Part of a small language model's weights: width 128.
Each number is 500 + 25 x the weight over its row's rms, rounded and kept within 0 to 999. Layers, rows and columns count from 0. Numbers have three digits each. The size before them is the row's rms in percent of the matrix's.

# layer 2 MLP up, 512x128, rms 0.133, rows 268-293, columns 0-127
105:497503489469500514508477497478555508487486495546484498533518520510458491521428500491487489499479535501537520516521475497507469480539495504530518505548566461489516452501477519461520516477526462512523475515473500503486443498490519529489513489513502531483503522496538492501507479488508480485493509441525514441510492511492530491461492525485534484530470432536501499492486481537489534485501
109:526492500499526487548499459474492478516529509552499507518486522529508461517481561545464536503482490520507459495470536503496445517555484541474488491512525518479514465495492536512471480538454484537486506502481489486487509479499459493490499477484492491501475499480530529551508525515488535478449456497499513523476495481498546511465508482496496468500510516501439505468508454496480477510504
106:514491502485456534469481533487521464509512482523505543524543519509519484515533491548520529480490515483463537460489490489537461494496470495535491529485497484502564518526509462481500530458497502519459505473520503512524525499486506467466520500529473560482499542533545483469497509501468509479517522519504435494505543524499477526469526463505502522507475490482534502506467474467489489502492
085:537489543539506514487525528535506519497519471452561467477483488501498493490483486511496488513506527499486514497494516491487441465503549524485506468484507449517536528484504533513527506469478487519508504492472474482498516517507485507487481518539527490500460514461502538479519492524523508571517541549481501545478492526523483464494473469456468523525484489486539495479550453506485495512506
100:523506478477468475486522515489498466491532503461533530491474484468488514517501498524513531495484537502472510518565466494590491503475491490470508515513509503486527550487504455509523525494490474495536469544452567527493498510487502533502495490531504480457471505497534540504453453491489496483495505470513502490502457509521480509450516503524509470440481491496493504517508478517488507507513
109:538488496523478478491484515523506473494519517453525490495502472481503490516460486502484489487528492530477499561543519517527511493504458483452497467547545477487486458479489520457532481440496473493504519463496501500507476494483534471492504524536487527548497523506492512483504431500455505548568484481511468479499489495472485528540546517480486489500519489505497484457481510480508493490498
097:508498459506544458502460488522500475478513501518522546516502493456494529503483455531494530482509479495490496482519481472463494513482505527468538488495468471490466519465513472447479489504480507470564484521498511509507511502508492529502518525494502530528470490546497474495508544517509530493484501496509531521457517493488507507509562499539538498530546486506495502452503494453495562559513
100:515487505515484476505516497435512495456544475507529532455520536494500457489471518481538532509532538507507563539477506464522461498516481504519448469503472498491513488480525491476465480514527459519495520486498475494491470508521494474498504528492513487506504529517497448534532493503454455512465502455475509522467490527502524507561484514506524498499523505511527505484507490529525510449523
106:506499454535490455523487527476510514538477510500518513494482533550484544484499522543514524463456444497470455494507525498495508536478519527471438491493476485544517517528471486499466515456493484504525489500529500507520514467504478470546482504502523497464542497456515489508498485514465485526516484506502496471480460505469519471472518470524490468537486506520474456535491524507507462516508
109:502563453498487505502456524493514510515505531519489518491473493493519486541568511536479542526471508467531515542456490488514483519549497521470516509554517467491468474510518476523470512515510524509502527472553478511512460477477480479509509502472501496507465469505496497515485494506490472511508508448505480546449477495499473495474512493463470523539477489536527504504443483529501502518498
093:527489531523515535482525515489567540474417495475512514537489506518526503444490489486480464483502475558524504482502484506473488493524502485537489484510534465529500514516552513493479504475479527497450501469501541482497503526459530475489519514458504494487506498457527534548519445505514501501534468507500515534506466496517521500496491497489493493492516496458491494480496519460524543514506
088:517494476546506499498484510459549534491487533507504457493545480456475485492496461533517538499510516482480533470516509496479482527496491495462504479479471531503526512493531510503466526556494435517527526505447510486520476507473472529511490460508508498433516504501504494505510500497529563507495468466514539482487501506500502521538509557494480494466487477544500514539493507506518505506455
100:475534525545471475467520515480511509535501532521443539507435515516521492462491528474535511522508514478491470551489505517468545524505498481475501533525456502531516502483489492504510482474518455511555490478474522490464505521448499483547494496540530462513517544487479478519477508536501460494526513486506515502529496512516508546503477508500539508507478470484468517490460501482485524499511
104:459544508492485463486535490486544516509520474531488521476480483481540518536519509488542559475515506496516493521475510485491507477457534531468503495440525462432508480460493514494500498465442469529525515519510457508500512470467492468501509540470510547541499528507494500527474501517522502536498526475527519486486553501523508528500506508477470514484502510516522504533479493476497505480515
105:493543483514487510499477530486478454535515521502489492503522485518488464451512503465485482517489482448502504464487536532475532543513509506472561499494534497475530502501502470495510450511475523519509478523494494508512489501500460486503521563497519487493515516445528544477517503464451488478510522491510509481488511488537464474483483511506582497467495505508505558532499500528541529487496
087:550500488513501490513475509515496517500560480492473481514485511468500518455505498496480502528481545489486453513497525485541535474521523509507498485523516490546488497494512474558515480498477542469496526535546514484471484466487533520500500508522443469515477516528541449554545477422507473489522534526495528548522514503497505494485497493485502509541502490475498537512490479494492509502479
106:491486476529527495507490489529506510486510540442480482508509481507494489514441472494471554519532479529533485495481511529488531515484495463475461496534497506486509540512480486476524463460466480487462535542468503532513507512486492484532491519466518549486475496525506517504498545501488495515483485499523523496512465465541449499525505520557511518503464477504473451482497539469539494473530
104:510461515518545460516543488481535538503496478466511501502511499462516513510444485531519494492520485494478507492470506515518491533466498534449536438514473509531510505504506556542458511454505483476501488539556466550498480507533478524475471493496515494462455498506490526468505483498505509493528489490511497502484479518555493503477494481538499533516538511507514471506517524474548494487514
113:486523501528532505527521485477425464518527534512514494482480503506529468508457511474511507466473485491513477472519467476463461522493522519488458484527523515461465500498482497493513464477504514518554436522474496484529501466501526519473503504535484531487463529485515536524446470518524491478492523546472479498510514493523491514497515518520488473506533509513520528527497459507544506496447
095:516438514486511499493518498484513491477528522488467513505492499509492478453497492488506473496492481545510513521480517504476513497518459542527438522548460522448474502498500450498525514487536548503493495550520470483522499542453532510548562491475518527450486506502495518518483507514505494490528498488521451513512522516500496502522535471456484487487466502484500500514523543457513511475516
097:479502468497524491485509477519550443500482524486482538540510537460479515474509515526498500505492466521507471501508524564477495475501471556515486475530480538488460502499491466522507523512492515441487472506476486488540481488511512476527533468514535522497490529469524510511474520486536532485485491447532520497497551544479487516495512557508470462477484509518485492517529523514480478478519
098:527487500531468466474508533533530514547514473536483500464512486506539505465496490514498568487516463515475501486494504516486499547460479499544493474528491517517521518474496501509471487533496528515501494512492483453499493483519488552476477513486501485553529478466477444507521454514495487441515498504488525484518529504510535507555493520504517496469460506457494512443513484507488511480464
093:482497475485532498514503505489515478474493524524537488495498541456531511507432517465528530546540494476498549467528534543492461507513511508489466491560482456482503510523469487557502493500480473462470487530481506484488460512504521513488512507525488507449508506495489482506513478508488485469508447507474502511535479482449491499477523519484533498503490443539488479497501510481522534516462
107:526487477542494488477538526509476454491486483482517503482470492543496486483498442509507481510493474529509488484509501478509495476536469482479521502542503519482501522539455522485476490470487514531541507529471463485513489526512555495464531492553518457494505508495482513537489487473510486461488535484476523528514496459536504431491482492513496459506472479458508485539538500538543516478490
107:479463493479475469572521461472480522524538467473525546477479539523515492477502471486524504492493491488543518497502521505491502514493482561532509447556485495527437502501522521505513511489454505512530488526495494507474471484479460519523524479534541529510499507526506459497497492509494482503557526492515506524462455488472504504500513487499517469518501537503445490480506509529485483482504
094:514525470461498544515510514487505477512512452495480495468527491498541493503486499496504483487429509489484483535490503499513496479473495534513490496499527545497551516525533488510465562506503512474518497476506486531480506472480497539478506471515502506493552508456488531512482549492448477442458448479524546476525496499525522495491481536508503515523479535493464495473526505505500445517511
# layer 2 MLP down (transposed), 512x128, rms 0.118, rows 268-292, columns 0-127
101:506458490528489525520512474511462506523523480514493429484486503493495523501464513530512462496483517493447514483465513479450491490493483514481493515491494513506469481475506521494539497519519513490455515466506482492506527523470533475496499453515446467495472508531499542476472465511532574501500490518501452499499461448529450498506506494508533506505487507502526477536498548493501506509557
099:501515492515506484501498493506473560489441514454518510486488467495489540474534438484504486501526513437508529500519446523519509489455523470515508456506461474533486487468493476523548529516509488473505515450519476543483503512487505502506503495494490483494499502511499502520452454507479529513483493500536493483496500512498496508537532479495473507492467475501524485560474517525524552538539
102:494506478471517506523537495524477502437493537526549487507451488505476516505464488521530456520506523514539456480542486530474543513509479490524515503488540487480459524448463460452457487501512488498495475521463487492475473483469464507467498503515505489491535510510470472529485524477517504535552474472478504496506526529526482489469484506510548508476484496543484491485501521485476486530507
090:461508505435494448471473456560498506516489522465512499527460473511512539531469462458512540492439500524483492537503506502493482495487532499473513532443531476479535554508482495538520505496525519491462497500478513503482520502508506523502495497492554478512515515474501482517515501465510485494527521491504509520494481514511498530501481499562516521512515493509517450547507472466483471491516
104:496542465488468464516487466454475532489497486482537471488525503473492518513511523503556496443516508485554517499521520501480475500523489458469503510510468457487489512495477499489521552484510511463521487442528539506487475503473534533562486477515544462479516508508546496518490495494523513529500506538519468467499477522509513525517490471510478510485518534504460501492459514506463480530512
102:491515461535468499512542517518523467535526516494527476529469521549498512476502508497535526489523515506489502508517547534485496492454506471479532490477506484515494520498489559527518489457520447521506535463459530515482531541480506511513515500541483501516526514464526479513491440465509511552490531509496516528490521537511478517507484502449477461483501495492539507503478506533497553503523
104:459480518523481511501513486539459485524489466527477517500430544491489465513508548492512514502468494522466508496494506494522466485462510496486536514474474527444509459485471480505479523453485487505515486493520480515489492465490531482529492498466492467496479509553487476521544476533510488515496481548456493497532563485519474476496495481510481518499479517456504493540512507491471517511561
097:458469511483530506508505502501473509508507499515498501524504517509471451476547521487516522472505510524489431455521503539468591508510520500471509475487511490485503485469485507552554524451460533515498492503533463467480523495490496506491507485537478475519485500519472470517496519476506528482519567503464500525493502513508519514470513493509515462453502469510464527537476496484508513507491
102:492546590500486515513514488540486468525516516537483486501480499482484490510466527475491514510492517515526546527503507508541484494497525504495530502493477480456505522490471524518492490495466533513512473534496468481530457524494505490498477521521529484473559501530464528473496516521517478495478466515490467524518509527494532507494529532503492513552481474537524534469460468456531550494475
110:484487550480476506529506523508557478547511497521547469454530477509456502494493465511475483473490521555509478523556535509494478498493493472469477503504461525495467467536524511491518528474483498495434496484478513482485506538522512513456520495474474514550521517528456524478497488500506472481476509504537526450525511517517533510474473481522530477484502490494514532503524510514528481505513
097:496506494475457478479500506483489535495513470463483495470501514472477514529483453507524484490473469514514479489517504473484529520506477435479472460504469521479476485563463523493506527480511450497532456508491528493503502497497477512516515545570515474510469539507477523457507518468508535513483470516501517525514549499464520541496509494504510506495481520520472484490448494491486549535467
098:499512514463450427541551517534480498519525505464481533493471478472490528472508529469568511476490520482506493514477515453483503516522513505515480530528502489498529487525522505470483490532498504511485461480511483498486540478484487500468460539502486496482493499516528444490463526517450484486528499484468466488480522507482490481483490492469496501503486523547459505489491516493482527443542
102:524472487507526518512499484519473512483472516481476475491503469493483505498487497514488440507507503459459549476523494483503501517498475494507486482546470512506500470467511497468557501480494522499474525449535496492490548548492510515536481508508493495498458522461478520566502500483479473474516514514548512461492503497495544570507485481495550534498510460516515460555500503476495520529514
110:426547480518449469510490501509471496460480486536490502496539473502495512473505491466499541501512472492464531538464515503471500502534524502491544489482513482500479545517528513514506477486468534537560496491495483518458512532490468465496504487494504544503496505501467488485478505522486458486493583472504483523507521475499497543521512483472511514482519502493489566507486508506510540506495
096:515482533500526523508516505501515564548477470516488491505476528480467472531510549465525477503508504486479497534524528490498486487510492506513502472508431502519498482499508486558469539481467438487460552483549500489486506481517547514488493440489488529530492502514488453497501465482493535501520500520503465529471478493492492503513529466487472505526511501508504478503454492539487482492543
082:462468488536498525526501517478521530467452497510501505502496449545502523530504498495488501521506463534481539478497530481469484525491481493479492497476480545479462486530510520473470518498519461544489468501495500514522512489499449458524502455517520533486498489478436522497452498534494524463496491475495489480502517511478539473526528465474489448440512491502525472534494480506496498532529
106:474524453502527483538498517472486541505463485530527487507520497478510549510547467503535519488502519504524436437507486489529493495531471560505528483463506525529455480536498483487518536515526475509510538495502499534483494502476531499490429446504513480490478481511472485501504480522508499493514530527505500490447536489491531466489451482504500511492540500482520490528516511511510492481513
092:504511500471493553481448485535529445493481518537468502534483487494484508512518490439477486492479498490492514492528489509493465455474478471522485529513483511497473508512481497483515470567511501508481491495487511474482464509454466491473517479502474539475526491489497459517499530520472484471475519537509503480540490491472507498513482510493468429484497528496473495450453525492466451500536
106:530494510505491456480499452487459490502539513477508448529481482492478453493497527464460498508506512557528479509459474495550467495538531496450499498449499539505495531451525505455478492513502513481451507466501459495491471478518492497500457471532483468506507490518480481469507504538512492486522533473503522478509512525528507509479495506498498512484519542516535497502505502493508553539457
093:498507499517534462480462491512492517512473484506517440457495531520521514499537526495484528477493498530521521466490503512509496476478512489516510468466528488486530523508522521491499465527482448505507507519542498557530482516530494499469478473492535498518513493543469505510519465500483530536438503493478482508520456463444488498471451510502532501500498483510451521539471492522461493518558
106:534505525500534556513526501529495535471452460516480496462490491529532525496466492471484522551477515509504497530475506459504505505545503510504538542515509489481514550484482521462515493482525479561529504487513500489494492459499538490507445514472507455517522485514454509498539502488519495498518464524476486531502475522505490508491498466484537521543517471525541511501528464480543516488486
092:467497459481491474479508475495482469478475482534506519504462526493443512478549521499451490500526490498507505525515511477514549470490531508519499502552529507501518484550474523499522514471489520514498509536508504493454501495472474461496515529475524465494497499482503515455519519538458492529498487487430469534513469519490468460446497488478467526498509484510501530512500476534460492484548
091:502464528516486523498539493497462469554461528510493477500449496554519484495467477533477487487490486517496481492469498475531505506506537514459535511503494462508504520503481489483469558525494516487489503467474483527522498551472484536534490473486498507532511489528499488486518501547528521513450510497529499542537492504534526515530520491526501499459461484488483544490503460525469528443495
109:506501490511503515549493491515510450481507483552500507564508491479516537491508510440511497501459518488472461507531511499461538501529471535503524511440514517498454550524489492519519493508519441508532511518506487574489500477476489494477503473496488533488502489492493535539538501490549477505482513517500526519482458443493526511496462515503499476490514471521496509511484476518473513493465
098:521556479463526521461470520522527494487496516489482492458507461493519477516500514522496489524511490518464472477510485495552502514497511424504509536487540500495554498530522461499441503508498483482479503452520530477522514509518487485505481501450487488478515522459512508511469519481467506500440475512506484524507517552531488522510497497471497522494494446465532484494502522458475495462516